Weights of a small transformer language model: MLP 320 SwiGLU, vocabulary 8192.
Each number is 128 + 32 x the weight over its row's rms, rounded and kept within 0 to 255. Layers, rows and columns count from 0. The size above them is the row's rms in percent of the matrix's.

# layer 3 MLP up, 320x128, rms 0.0737, rows 171-205, columns 64-127
size [101  91 101 105 100 109  92  97 106  94 116  87 100 101  98  93 101 107 100  98 101 108 103 101 105 105  95  98 111 104 105 109  96  95 110]
[[142 173 120 132 149 128 148 120  96 102 108 177 127 138  90 113  74 126 138 141 133 105 190 141 114 147 154  99 128 146 179 130 144 143 111  93  54 120  88 139  92 116  94 133 116 148 236 171 157 122 116 117 122 127 149  83 125 121 113 201 171 119 151 107]
 [104 118 121 144 108 118 145 147 110 151  93 146 141 145 145 122 104 159 117 120  62 115 102 132 116 120 175 196 156 126 135 113 151 118 142 200 213 186  96 172 131  91 112 114 118 137 101 135  80 112 100  82 130 176 148 121 140 110  85 114  71 116  98 151]
 [134 152 133 158 132 103  80  93 171 218 174  90  91 147 129  71  82 115  52 149 125 104 123 145 154  94 157  88  96 118 137 124  84  80 162 108 116 117 158 162 132 136 156  89  92 165 130  96  72 124 103 219 125 108 110 158  74 137 144 112 113 166 146 109]
 [170 148  57 122 172 122 117 152 104 154 161  40  95 174  97 129 113 116  81 116 113 127 150 139  62 148 140  43  52  87 131 130 174 148  86  85 151 102  95 150  99 123 132 180 185 156 144  77 170 105 171 113 140  78 155 125 142  67  65 102 130 101 162 118]
 [139 152  68 139 158 139  87 143 155 143 122 138 164 164 148 201 100 144 171  86 136 163 126 100 167  60 122 119 180 134 128 106 144  93 188 170 123 163 116 175 169 170  68 106 119  84 100 143 191  82 112 157 135 145  63  78  91  92 155  71 142  98 142  81]
 [116 222 107  92  80 135 138 123 108 115  97 114 151 115 179 151 109 192 122 175 133 137  90 159 160 114  60  96 127 171   5 124 173 110 128 143 113 132 187 115 157 117 105 106 148 112 135 102 132  72 157 109 128 122 108 177 154 126 155 182 119  94 106 101]
 [161 165 112 104 172 156  83 104 109 118  69 154  93  93 129 121 163  94 140 164 210 183 126 111  98 108  80  98 131 168 149 150 118 144 122 154 123  90  91 108 114 183  92  94 151 128 119 113  94 132 179 128 134 100 105  89 158 163 136  97 162  79 110  62]
 [112 112 190 192 119 134 111 152 156 155 166 166 150  92 124 177 114  92 142 144 147 107 152 114  57  72 115 145 163 136 160 139 119 130 149 143 109  96 170 144 149  91 152 132 106 140 128 143 141 175 110 138 107 131 155  59 205 134 194  92 185 152 131 166]
 [102 145 150  72 123 151  67 110 111 147 114 169 128 105 158 115 115 110 133 121 139 168  85 134 122 143 112  98  73 146 137 165 106 108 142 131 172 107 129 111 173 124 151 105  92 132 124 142 121 169 145  64  89 161  83 155  99 145  81 124 147 121  88 135]
 [ 79 143 180 182 208 123  62 112  71 144  97 142 133 132  96 130 114 107 182 106 150 149 160 135 128  85  93 135 119 140 119 180 117 131 129 137  93 129 103  52 108 121  71 117 152 102 141 176 128 111 184 133 112 104 110 114  43 170 158 122 134 127 168 159]
 [104 154 114 102 154  79 164 152 160 148 167 138 121 131 170 145 106 115  62 143 188 170 107 158 115 131 123 114 140 137  70 105 171 123 111 125  38 143 160 126 142 134  92 115 153 132 149 158 132  87 120 134  64  78 109 162 127 188 168 166 148  97 150 129]
 [118  97 138 149 185 122 142  96  87 115  72 159 128 111 140 185  99 116 214 142 137 118 128  84  37 120 128 152 129 115 115 135 150 191 126  87 165 143 197 104 138  84 167  94 194 164 110  89 132  85 155 147 123 121 149  94 126 109 146 141 157  96 146  90]
 [108 157  98 133 101  62  88 125 131 128  97  78 100  63  90 193  78  76 139 148  91 149 162 109 161 119  69 172 137  90 101 110 147 101 152 130 146  85 165 134 141 128 122  75 117 143  95 114 143 127 158 112 121 156  97 138 137 155  69 151 154 120 140  70]
 [131 137 129  65 157 110  99 105 162 149 136 140 156 116 168 166 168 161 165 139 187 138 102 140 167 139 134 147 143 115 126  68 192  96 164  75 111 138 154 155 102 166 154  92 109  93 107 132 149  90 126 201 114 141 170 173 152  92 159 122 118 155  80 155]
 [ 99 149 142  92 194 119  49 122  88 128 125  49  97 100 174 132 165 128  88 138 153 142 131 162 111 133 119  60 131 150 178 101 143  93 121 133  96 114 129  68 111 198  97  53 172 122 134  63  89 135 186 125 124  91 115 167 135  86 184 125 136 163 121 143]
 [ 97 130 137 177 121 139 106 125 140 120 105 141 125  71 173  95 101  95 146 139  99  75 145 119 114  95 156 141 122 141  78  97 114 136 157 122 135  89  86 168 126 200 159  97 150 173 133 126  79 116  97 147 162  94 132 125  94 107 187  75 104 118 152 110]
 [127 130 154  98 185 112 112  64  92  88 121 129 134 138 153 103 186 128 223 150 169  78 161 122 108 155 145 162 117  69 189 168 148 133  37 117  93 130  66  93 128  93 178 170 136 113 128 131 161 172 136  76 122 131 182 162 145  72 145  84 138 125 143 120]
 [156 152  92 135 159  94  76 163 117 125 161 134  54 104 109 160 130 141 175 146  81 140 168 139 130 120 142 106 163 116 117  81 149 106 116 126 162 131  90  50  80 107 176  62 141  79 104 125 146 146 177  88  87 139 135 110 187 164 163 134 168 102 153 118]
 [103 115 139 133 114 147 125 171 149 132 136 178 145 158 108 149 117 146 124 185 120 131 175 186 130 118 120 126  84 107 190 124 102  89 134 132 149 153  48  80  95 172 124 150 169 138 150 111  43 100 133 102 177 115 178 134  70 103  93 102 101 110 121  65]
 [103  35 136 156 127 128  54 117 133 149 131 162 123 113 159  73 186 135 120 124 158 131  87 164 164 142 119  86 123 114  60 122 144 131  76  92 103 140 120 185 102 153 115 116  84 141 193 134 150  70 129 126  95 118 172 188 191 115 113 167 137  90  88 152]
 [176 131 143 136 164 121 159 179 148  78 111 162 118 199 139 108 133 112 149 138  84 129 137 106  89 148 154 121  83  74  95 120  88 107 166 151 143 164 110 121 115 103 179 183 132 153  94 107 110 160 151 117 161 161  87  54 135  94  97 154 124  61 109 126]
 [141  70 130 107  78 151 136 118 102 144 154 129 104 113 131 119 145  98 106 104  94 166 118 124 117  69  99  80  88 134 109  53 178 158 182 169 189 120 132  63 156 104 119 172 169 104 128 144  88 158 127 106 153 128 129 115  76 137 150  21 123 107 123 145]
 [151  68 103 145 114 186 177 123 131  97 143 114 158 175 109 151 132 121 121 102 139 156 134 164 191 136 132 108 143 121 110 140 123 161 134 159 149  88 117 143 155 168  87 154 168  87 116 190 137 132 154 161 208 148 120 158 141 155  87  92 111 166 121 130]
 [120 147 171 175 116 148 100 141 141  78  94 111 129 142 106 144 162 147  73  93 121 163  91 146 154 149 143 150  90 143 157 118 120 124 131 158  99  83 136 122 118  65 133 127  91 160 145 149 129 101 152  74 113 140 182 158 119 168 135 126 171  65 109  86]
 [132 139 133 176  85 140 154 164 182 173 153 112 141 135  86 125  72  87  64 177 124 152 151 160 162 123 166 126 133 151 140 118  62 157 119  98 132 157  76 190 160 114 133 151 136  93  98  63  64 127  87 186  96 155 104 121 131 116 107  82 136 173  73 105]
 [123 152 111 123 168 117 139 160 100 190 130 101 121  73 106 153 154 144  87 150  83 176 164 110 115  83 162 131 112 118 113 110 134 118 150  82 141 155 107 102  70 178  73  62 110 104 122  79 102 157 118 150 126 152 145 143 186 146 158 173  99 150  76 191]
 [ 80 102  90 151 128 124 104 137  90 137 145 102  94 148 142  67 109 149 142 101 102  94  65 200 133 106 106 115 179 198 135  81 112 146 207 104  82  89 129 122  99 127 151 141 128 131 160 158 117 143  82 135  95  74 136 181 199 159 193  65 141 177 145 116]
 [129 119 129 120 111 109 188 145 158 121 125  89 177 105 153 189  74 110 114 162 135 150 174 124 106 104 153  96 161 125 110  67 114  90 196 101  57 187 164 148 117 189 149 134 208 142  93 131  99 147 160  88 110  83  97 115 132 139  70 180 112 156 131 124]
 [147 111 148 168 124 101  89  77 167 227 142 103  77 131 121 125 155 107 150 100 131 104 103 169 165  80 147  78  89 121 128 122 102 112 123 124  62 136 151 175 137  62 113 139  96 164 216  77 139 124 111  98 114 104 173 114 113 114 110 117  89 164 127 138]
 [134 195 122 134 124  74  92 127 150 131 163  63 161 231  90 193 129 142  91 202 146 132 146 111 160 108  59 118 199 130 134 128 126 118 115 153 149 109 138  75 140 126 116 151  90 137  56 122 167 111  70 141 127 167 163 152 120 106 155 114 124 111  81 172]
 [ 95 155  94 134  79  76  67 123 142 195 149 145  95  83 121 143 171 141 104 141 155 115  81 142 114 109 122  86 118 139 125 128 121 148 132 119  95 104 114 177 179 103  75 134 137 131  96  92 114 103 104 131 115  87  85 189  84 109 114  78 167 151 119  90]
 [141 114  67 140  96 122 136 137 176  75  52 188 101  92 174 153 172 122 139 123 122  92 121 149 174  77 145 108 131  85 135 140 161 131 112 208  60 136 137 128 136 138 107 130 134 126 123 130  74 105 158 121 158  40  99 113  85 118 174 129  95 130  78 134]
 [185 149  88 114 131  98  87  14 195 135 127 160 139 108 103 104 191 139 130 149 127 140 135  69 156  85 140 149  86 144 149 122 118 121 159 123  95 130 187 100 108 137 165 152 136 132 123 144 121  94 105  55  90 128 123 132  90 139  84  95 150 146 120 113]
 [164  89  47 110 130  88 118  85 112  90 157 181 141 169 159 145  81 117 114 125 147  90 187  60 143 149 219 136 115 138 100 112 144  94 105 127  90 129 126 127 144 150 104 166 174 136 102 122 184  83 114 168 122 129 144 170 207  60 135 113 120 169  74 141]
 [147  48 129 154 128 129 136 158 186 174 126 173 148 180 137 125 105  38  97 137 156 138 149 133 128  98 133 147 185 164 180  80 124  97 105 157 175  95 139 179 202 145 112 131 148 144 122 113 131 186 100 144 138 113 104 113 108 176 111 159  88 116 162 175]]
# layer 3 MLP down (transposed), 320x128, rms 0.0668, rows 171-205, columns 64-127
size [100  94 100 105 102 109  92  99 106  96 115  87  99 102 101  96  93 103 101  99 102 108  96  90 106 104  95  99 105 110 105 108  97  99 105]
[[145 120 153 107 109 136 128 178 108 132 162 172 108 136 133  80 120 169 139 162  95 146 185 175 125 200 166  71 138  87 187 163 186 130 147 118  96  73 115 163 175 174 111  97 129 150 216 125 136 138 136 138  97 109 165 118 140 200 129 153 160  61 159 107]
 [127 101 174 118 124 134 110 212 109 128 130 117 105 147 131 152  88  99  90 108 108  55 136 151 129  73 140 128 169  78 137 133 143 113 154  70 120 103 143 107 243  80 141 140 139 163  96 110  91 171 103 175 174 130 104 129 152  76 139 121 150 124 119 148]
 [141 153 144  86 191 151 120  65  82 154 121 158 160  88  75 111 113 123 112 181 148 173 191 126  74 104 104 111  62 174 122 116 100 114 127  94  91 124 137 126   3 102 180 115 138 125 150 152  92 121 101 166 173 146 133 109  86 159 124 166 163 140 103  98]
 [144 111 136 102  68 129 115 148 145 145 168  97 131 128 121  97 123  77 119  75 148 105 131 201 122  87 139 107 121 125 118 167 160  35 134  52  97 129 100 174 162  78 124 159  98 144 152 134 130  83 137 131 115  93  78 180 159 137 204 156 160 102 154 116]
 [ 88  95 180 154  94 130 165 113 111 127 128 166  89 167 182 118  98  92 144 115 205 131 159 126 131 132 107 120 108 195 180 170 105 135  90 114 155  60  77  74  68 146 179 112 101  95 111 106 128 132 131 120 111  77 124 157 133 168 150  91  94 184 158 127]
 [109 167 109 155 112 138  79 140 148 144 154  84 150 168 112 203 119 143 106 137 116  97 136 167 139 132 116  77 123 132 107 102 128  79 131  93 133 156 186 154  78 100 112  97  94 119  93 132 113  77 131 143  99 151 139 113 147 182 109 129 157 140 104 132]
 [ 63 103 135 132 172 145 104  30 147  84 128 141  71 163  84  98  86 123 131  83 162  79 105 103 110 100 148 101 145 100 149  84 105 131 166  99 131 108  98  65  55 146 142  89 127 144 163 145 160 197 104 133  96 142 179 108 110 137  86 146 112 112 113 156]
 [132 149 180 128 180 108 159 123 177 127 182 163  90 117 132 180 158 145 110 130 115 105 147  59 137 106  86 107 123 111 148 145 117 154  75 102 148 108 121 117 112  65 120 125 131  95 108 134 138 135 129 171 156 188 149 115 166 164 127  97 200 174  90 148]
 [157 106 134 162 110 130 163 185 130 103 154 126 106 141  98 154 104 109 151 160 173 133 138 117  84 129 131 185 113 118 108  86  74 146 110 135 119 143 154 178  11 104 144 145 159 113 168 112 127 102  84 170 135 120 161 147 153  89  82  93 106 130 146 109]
 [ 96 141 119 147 170 119 127 122  79 171 142 146 177 193 165 172 133 129 160 156 121 126 119 158 122 119 111 126  81 124 114 154 133 151 111 108 108 114 134  53  95 123  64 135 142  90 165 191 173  88 114 186  58 153 147  88 107 141  98 107 122 130 105 150]
 [112 149 100 124 187 121 154 137 167 104 104 121 100  41 105 126 125 136 118 187 135  99 140  81 123 115 146  99 134 152  99 170 172 203 152  85 131 135 127 114 111 147 154 113  69 145  90 154 152 150 177 181 127 152  94 117 100 156 160 177 183 136  83 161]
 [ 97 138 104  99 183 126 120 151 161 131  93 150 112 110 180 170 152 137 151 105 155  80  87 101 155 130  98 160 159 101 158 174 190  77  97 142 136 206 160 131  89 118  95 174 126 141 115  91 129  85 126  93  95 137 150  96 108 174 120  99 128 137 118 138]
 [118 145 144 139 200 143  93  56 121 124 139 142  98 128 107 121 142 141  94 160 186 149 148 112  86 128 129 114 134 136  97  77  84 164 136 133 108 121 183 113  56  89 121 112 106 148 138 126 170  80 102 128 155 197  98  99  64  99  84 157 163 110 121 121]
 [147 149 118 145  87 176 126 125 107 138 104 104  81 194 101 153 126 124  73 151 126 157 110 112 100 122 164  83  96 122 167 108  66 184 105 187 102 173 130 147 132 142 108  83  80 177 136 107 121 173 119 135 138 139 104  90 166 129 121 116  74  92 110 143]
 [109  92 165 127 109  82 181 106 126 114 131 116 137 114 196 128 117  97  62 108 127 174 137  87 117 146 106 136 152 143  94 157 110 194 150 132 117 147 119 159 242 160 119 148 211  94 109 184 140 147 119  91 113  83  97 164 124  77 161 137 145 166 168 201]
 [136 117 108  95 150 114  91 143 102  76 189  80 116 113  89 149 136 182 127 163 172 117 148 125 147 134 171 154 148 127 194  61 110 101 111 176 126 134 137  91  68  82 128 142 160  84 124  92 185 123 210  92 179 183 162 161 102 123 156 122  93 129 109 141]
 [130 126 159 160 118 122 177 158 145 101 162 119 125  78 100 143 139 123 138 113 129 121 143  27 129  88 122 159 134 178 154 144 122 173 151 146 127 175 140 142 188 146 147 114 149 153 162 129 143 193 113  96 144 107 175  97 161 138  89 118 123 116 100 152]
 [ 98 107 142 135 203  87 114 110 148 131  99 117 134 126  93 140  89 110 126 111 110 114 126 112  77 156 104 106 101 160 134 108 108 166 138 175 148 102 124 112  32 116 151 103 112 196 167  98 175 102 151  93 159 133 147 154 141 135  90 157  93  78 136 145]
 [149  90  90 154 191  97 134 205 101 163 107 129 139 133  80 103 161 156 176 109 142 145 159  72 180 128 122 142 101  87 109 131 148 161 101 111 170 112 149 146 148  88 180 152  77 127 153  96 163 128 136 125 117 132 154 155 103 137  64 121 192  91  96 196]
 [180 133 157 136 183 143 151 100 147  92 160 104 137 142  68 172 126 140 115 135 130 109 153  97 136  76 146 177 151 152 158 123 106 139 140  69 106 103 108  88 113 165 140 101 151 124  63  69 188 149 167 147  62 120 170 120 105 150 110 146 180 163 128 132]
 [152  58 103 163 124 132 154 159 145  99 133 138 134 145 111 107 122 169 139 114 101 156 165 150  72 118 110 141 160 100 120 175 114  84 170 144  92 112  65 133 141 123 217 110 135 107  92  95 139 116 170 129 145  82 135 125 125 124 112 119 205 113 112 102]
 [124 158 158 169  70 178 164 152 133  71 149 134 117 127 183 126  94 168 114 121 135 134 131 118 122  90 161 122 140  90 182 107 115 185 115 162 109 132  94 155 170 164  92 157 102  99 131 138 126 140 145 134 153  96 145 122 153  96 201 162 112  70 102 173]
 [135 114 116 111 130 140 109 130 117 129 143 193 128  94 178 139 162 132  91 115 164 136 136 173 158 162 154 163 106 139 119  71 154  51 141 112 126 167 128 106 151  76 152 167 126 103 204  95 184 164 118 141 116 151  88 214 107 118 170 181 161 124 112 135]
 [120 121 202 126  85  76 119 107 107 137 110 163 119 161 143 135 181 103 128 137 108 123 117 119 139 155  85 127  94  71 112 157 132 220 136 179  99 146  45 159 178 107 104 130  49 154  99 181 109 129 121 109 193 117 108 177 176 125 101 164 106 132 128 123]
 [142  69  90 147 126 116 125 139 119 147 129 165 150 106 159 135 118 117 136  87  94 106 169 148 159  87 176  97 184 115 167 154  93 155 140 183 139  90 141 147  65 135 137 118 106  71 153 112 167  62 160  83 168 152 125 141 150 125 143 115 151 122 137 155]
 [ 93 166 120 136 132 141 142  87 110 106 111 115 111 196  98  98  65  89 126 131 144 157 140 144 113 174 111  71 115 150 132 147  99 139  86 162 122  91 149 137 113 153 170 154  92 194 110 116 100  81 128  51 139  90 140  96 113 158  92  70  86  26 115 116]
 [109 118 119 117 171 107 156  70 118 115 117 194 116 154  87 136 107 144 116 130  93  86 117  92 168 128 124 113 114 139 132 154  88 156 126 129 138 117  92  90  70 125 172 152 143 182 136 136 116 108 103 108  44 138 126 119 145 163 115 176 161 151 173 109]
 [128 142 106  61 167 155 123 165 160 116 175 100 119 108 141 186 145 142 135 120 155 184 137 156 173 130 101 132  83 114 140 123 175 158  92  80  76 197 135  64 136 136 118 153 178 159 115 131 100 155 115 118  98 119  67 164 127 122 131 114 144 124 162 191]
 [105  87 107 101  29 128 153 122 144  91 179 138 148 113 197 134 121 102 162 102 138  65 107 122 131 121  97 119 152 138 134 169 152  83 182 106 153 141 162 149 254 135 104 166 128 149 122  87 144 168 145  57 106 114 144 137 155 125 141 135 118 190 120 174]
 [138 101 112 111 116 102 147  93 156 158 185 100 153 227  97 132 165  75 156 129 150 116 127 109 109  99  90 135 146 106  96  76 148 106  56 122 177 141 112 179 151 103  97 176 152 165 109 129 144 104 120 209  95 183 106 115 120  93 165 124 101  90  93 131]
 [146 118 121 130  46  86 174 137 102 129 169 132 108 142 186 127 139 128 148 113 128  97  89 145 119 136 122 126 115  71 169  75  98 198 155 122 142 114 119 146 109 157  77 173 153  82 177 121 130 138 141  94  87 169  92 114 171 160 175 111  87 120 105 145]
 [ 89 104 134 161 122 110 165 180 113 152  75 102  96 175 143 101 110  98 152  74 143 122 147  50 123 136 119 142 114 100 152 175 162 123 157 192 144 101 134 130  69 127  55 118 158 155  89 129 136 144 118  86 112  89 116  96  91 115  82  84  71  69 122 155]
 [ 84 158 127  60 114 183 122  91 116 160 129 140 166  82 144 121  88 109 144 112 154 155 151 109 155 124  81 132 118  93  43 145  80 155 163 158 160 137 154 130  98 124  80 121 193 149 109 166 144 116 115 109 125 179 126 172 156 160 142 164 107 116  70 172]
 [113 148 118  93 100 160  81 100 135 127 126 148 107  59  87  95  47 145  61  76 149 137 105 178 142  93 189 142 133 145 171 119 122 162 190 164 134 155 172  99 179 115 129 167  91 121 176  91 150 119 114 155 108 178 129 166  75 156  80 128 170 123 129 137]
 [147 131 102 197 163 166 124 134 140 105 116 121 126  84 107  96 145 173  76 177 120 150  94 111 170 135 134 164 150 156 118  95  82  54  70 122 139  92 129 115 141 111 109 189 123 152  88 140 152 113 183 199  85 144 113 167 122 135 124 141 111 152 128 151]]
# layer 3 MLP gate, 320x128, rms 0.0778, rows 172-206, columns 64-127
size [ 97 100  94  97 109  92 103 106  99 113  91  98 101  95  90  95 106  96 107 100 102 103  99 103 101  93  94 112 106 104 109  98  99 113  98]
[[120 164  99 166 102 113 111  86  98 138 138 143 169 133 110 154 129 148 175 190 112 147 129  82 122 153 165 138 126 129 129 122 109 128 153 146 116 143 100  99 103 125 122 119 146 164  86 160 135  79 103  89  74 184 116 135 143 173 156 107 105 105 110 123]
 [163 120 156 123 138 166 154 124  87 135 132 173 171 141  64 175 169  86 151 112 218  95 161  75 121  87  94 174 150 148 123 161 161 157 138  85 111 106  98 134  63 154  87 144 158  87 120 104 122  97 125 110 163 107 165 113 203 100 140 120 200 111 107 175]
 [154 142 121 134 107 146  95 146 108 168 124 105 140  93 121  95  85 158  67 162  68 135 147 174 104 143 140 118 160 124  87 160 118 148 141  75  88 143 138 138 118 134 121 149 154 159 181 119 174  22 111  85 151  70 114 103 163 114 158 130 156  93 108 151]
 [140 141 154 141 112  89 225 109 125  88 118 142 103  87 142 105 148 160 100 122 103 179 186 157 140 132 144 125 187 126 185  84 119 215 108 128 113 146  94 189 126 161  97 110 113 121 122 117 123 168  88 169 126 153 136 151 105 143  97 187  99 115 177 128]
 [108 134 180 120 139  87  99 124 123 142 129 137 146 132 113 194  77 168 134 151 140  84 140 143  71 183 144 125 142 165 117 167 140 187 147  65 115 109 122 119 112 129 105 140 195 150 156 160 114 108 133 134  72 122 107 112 189  96 153  78 140  58  72 131]
 [148  12 157 142 159 132 153 129 117 105 142 168 123 160 103 132  55  95  58 133 110 106 111 151 135 131 163 151 152 103 110 155 103 168 137 167 155 108 170 131 158 115 121 138 137 156 134 140 163 152 109 133 120 146 116 155 148 132 169 157  74 116 127  89]
 [128 113  81 109 107 113 107 110 102  91 153  82 157 156  92  89 153 142 109 156 144 142 120 129 180 167 116 136 109 124  93 137 139  77 116  78 140 108  95 115  77 140 101 134 173 159 116  78  96 128  54 139 107 139 149 178  69 144  88 117 106  67 126 103]
 [198 109 111 117 132 136 157 177 146 173  85  97 196 146 136 145 178  73 150 152  88 144 145 114 147 140 188 167 127  97 138 119 152 115 111 113 132  81 153 119 132  89 141 149 167 182 136 114  56  90 190 158 131 127 194 130 203 120 105 176 115 149 173 151]
 [ 95 177 150 101  95 131 101 133 108 106 142 117 129 125 150 196 147 156 137 151 104 113 109 180 116 151 134 113 120 131 124 106 202 161 104  94  98 132 163 123 123 117 190  80 102 110  85 100 205  63 128 151  96 138 168 175 162 112  83 114 135  78  94  94]
 [110 182 121 170 121  88 134 127 146  93 129 167 143 105 154 151  70 129 157 144 185  91 124 126 111 161 112 123 159  85  79 159 152 105 171 104  72 150 122 113 105 108  80 169  89 156 143 133 168 114 110 113 101  77 141 122 172 152 186 172 122 103 122 120]
 [127 113 102  87 137 141 186 127 181 160 122 142 211 118 142 125 138 122  65 143 122 115  66 131 123 169 118 149 199  94 102 150 174  58 126 166 116 118  92 106 142 116 138 100 119  91 120 114 141 155 155 104  81 152 130 155 128 123 112 174 111 130 134 178]
 [194  95 168 154 168 175 142 131 150 146 161 134 144 180 136 102 139 173  94 106 168  86 153 161  69  87 111 121 129 177 117 183 120 143  96 138 132 179 130 107  72 114  89 206 121 100 159 157 139 103  83 179 135 135 166 112 109 100 220 103  90 124 109 154]
 [169 141 159 102 137 117  96 118  98 109 128  92 105 111 124 163  94 190  72 157  99 157  84 125  84 111 140  96 103 188 149 138 105 180 188 130 120  92 131 125 151  66 138 116  88 174 142  97 119 120 139 145 151  94  89 111  76  95 115  85  99 128 119 113]
 [ 54 108 123 151 174  89  97  87 120 191 125  83  75 120 149  86 195 119 161 140 196 153 182  93  90 164 103  86 147 155 126  72  94 101 138  98  92 109 113  52 107 168 146 110 173  88  81 148 133  83 149 137 136 139  91 120 139 100 125  76 173 139 132 117]
 [128 169  67  91 144 148  79  73 119  74  93 122 112 134 104 102 135  97  79 158  85 129 133 143 132 186  74 129 133 157 131 122 144 123  87  82 133 118 134 132 126 102 109 111  75 165 200 106  49 165 133 126 130 130 143  82 114 150 106 149  91 111 106 134]
 [151 129 117 106 118 168 168 132 101 123  73  76 128 137 189 105 105 117 185 195 137 116 141 125  88 157 123 157 105 123 153 174 111 126 115  87 150  98 125 169 134  97 167 186 159 149 163 143 148 172 145 116  77 116 162 149 174 145 112 155 156 149  99 138]
 [121  97 144 190 124 165 194 116 148 116  78 157 185 169 100 120  91 108  77 155 171  65 118 145 149 139  90 186 127 129 123 184 126 167  81 152  81 103 121 137 154  78  94 144 143 152 141 124 143 144 140 186 123 135 100 123 143  77 128 120  89 117 163 141]
 [168  87 120 169 127 150 101  93 132 148 108 137 125 114 122 133 143 106 100 115  90 110  96 112 132 144 120  92 123  64 146 144 129 135 160 116 207 157 123 156 126  93 121 108  66  91  86  93 106 174  61 147 131 101 142  80 123 192 134 113  98 188 105 149]
 [125 174 123 144 198 129 152 130 144 118 180 153 126 202  69 132 110  68 162 160 102 104 177  78 101 102  76 180 114 160 158  71 115 147  79 184 161 179 135 109  89 148 139 104 146 122  74 100 106 181  62 135 144 134 135 114 135 110 148  80 132 176  96  62]
 [163 128 141 175 158 127  88 122 102 130 117 166 132  89 147 141  36 157 170 151 150  43  90 162  96 173 120 113 149 184  69 170 140 102 123  94 141 121 109  90 121 124 134 140 117  86 184 147 137 122 107 179 110  94 149 146 124 169 173 121 113  65 126 123]
 [128 112  96 106 159 106 134 103 110 155 181 110 114 150  92 123 180  59  86 120 107 131 146  88 147  92  60  96 138 108 107  89 169 140 110 138 159 134 192  99 114 111  81 171 131 132  99 120  93 142 120 152 144 168 207 113 103 161  87  72  84 107 124  85]
 [148  41 142 100 110 148 158 130  99  70 135 134 154 195 116 170 154 102 123  98 164 120  97 112 153 139 117 110 139 161 131 133 153 135 103 207 170  81 107 184 163 129 106 126 147  69  48 157 172 123 148 166 152 149 147 126 117 136  92 124 109 153 108 116]
 [ 90 145 183 223 159 138 102 148 103  97  97 161 141 108 125 143 149 164 124 148 142 167  71 109 114 167 161 119 137 136  92 134 156 136 140 169 132  61 107 136 152 118 121 163 127 163 113 130 128 115 136 112 168 145 154 191 148 162 168 103 103 142  33 129]
 [109 160 103 145 119  96 118 153 147 146 163 112 138 156 112 111  95 158 125 167 105 131 130 104 112  99 109 175 126 147  98  86  83 148 114 150 159 118  91 129 162 130 131 167 163  74 108 157 125 175  69 188  93  89 112 166  91 147 157  76 178 124  82 144]
 [ 93 164 114 138  97 196 132  88  98  60  80 107 126 119 101 146  91 125 134 175 125 121 111 140 112 223 116 167 103 101  57 158 103 121 120 135 130 112 148 136 157 104 107 133  97 125 109 162 146  65  99 144  73 104 159 184 107 122  92 186  53  80 156 163]
 [131 150 137 107 114 149 140 131 118 155 118 121 179  84 130 165  92  96 123 178 135  79 154 132  94 164 173 145 148  51  80  73  91  79 129 167 120  51 143  65 110 119 121 142 199  93 156 152 104 165 125 164 173 140 139 181 131 118 175 119 107 119 110 102]
 [165 110 168 134 110 176 134 109 169 131 109 154 122 136 129  66 107  71 113 144 164 101 117 134 116 104 116  94 167 136 113 110 103  91  66 160 119  84 118 171  99 105 174 159 102 117 157  91 146 169 154 137 108 121 187 133 180 116 103 136 145 114  93  79]
 [173 107 166 171 111  77  63  91 126 197 182  88  96 121 125 126 117 120 108 146 140  99  96 154 119 100 133 107 120 170 122 122  92 146 119 129  93 130 170 189 119  81 134 161  75 180 179  83 165  94 118 153 128 107 175 124 149 139  97 115 104 152 109 160]
 [126  85 126 169 171 116 154 128 134 112 120 158 129  62 114 124 102  78 148  78 120 108 133  99 129 186 150 151  89 154  87 172 136 139 137 111 118 124 147 181  87  97 118 142 176 176 165  98 137 154 113  93 102 154  99  36 140 196 100 107 117 123 175 147]
 [147  65 132 179 188  93  79 144 139 180 141 165 133 145  95 138  87  93  52 212  68 125 113 161 108 117 164 144 141 130  77 182 152 128  97 114 116 142 178 120 142  76 118  92 110 163 101 121 130 130 163 146 108  50 159 135  82 153 104  99 128  73 129 171]
 [165 144 111 135 144 170 102  51 110 130 141 143 133 131 161 131  81 137 148 167 115 165 165 172 155 124  86 122 108 203 115 114 100 108  70 124 142 139 178 110 131 146 131  99 147 171  90 147 138  83  95  88  84 165 100 147 152  81 116  83 157 139 149 159]
 [ 78 124  69 121 131  89 126 174  95 125 159 125 139 131  80 140 102 143 103 120 110 103 121 105  81 205 130 114 194 163 115 180 139 169 120 134 139 119 134 181 158  88  78 135 108 120 131 127 150 130  79 127 128 144 129  87 105 156 120 123 114  91  59  95]
 [149 116 125 175 125 125 152  81  44 141 191 190 183 171 157 107 127 167  94 170 156  63 102 139  70 157  80 111 113 139 121 188 136 130 126 137  74 119  67 150 150 132 108 179 109 122  88 101 153 127 163 116 168 105 119  70 140 105 100 110 129 141 112 149]
 [161 112 180  77 132 181  77  81  86  95 115 122 175 116 114 157 135 174 148 140 130 110 137 152 112 171 118  85  79 139 117 173 150 163  95  64  94 138 152 120 107 119 124 105  82 124 186 118 112  94 135 125 153 134 181 184 116 124 144 126 145 120 108 133]
 [121 154 103 158 101 123 100 147 169  95 146 151 147  99  76 135 180 107 140 180 137 120 139 104 145 144 156 167 117 110 128 135 166  97 104 171  79  96 112  99 139 110 120  84 136 134 110 117  77 121 126 117  97 132 156 124 169 138 167 141 151 165  84 102]]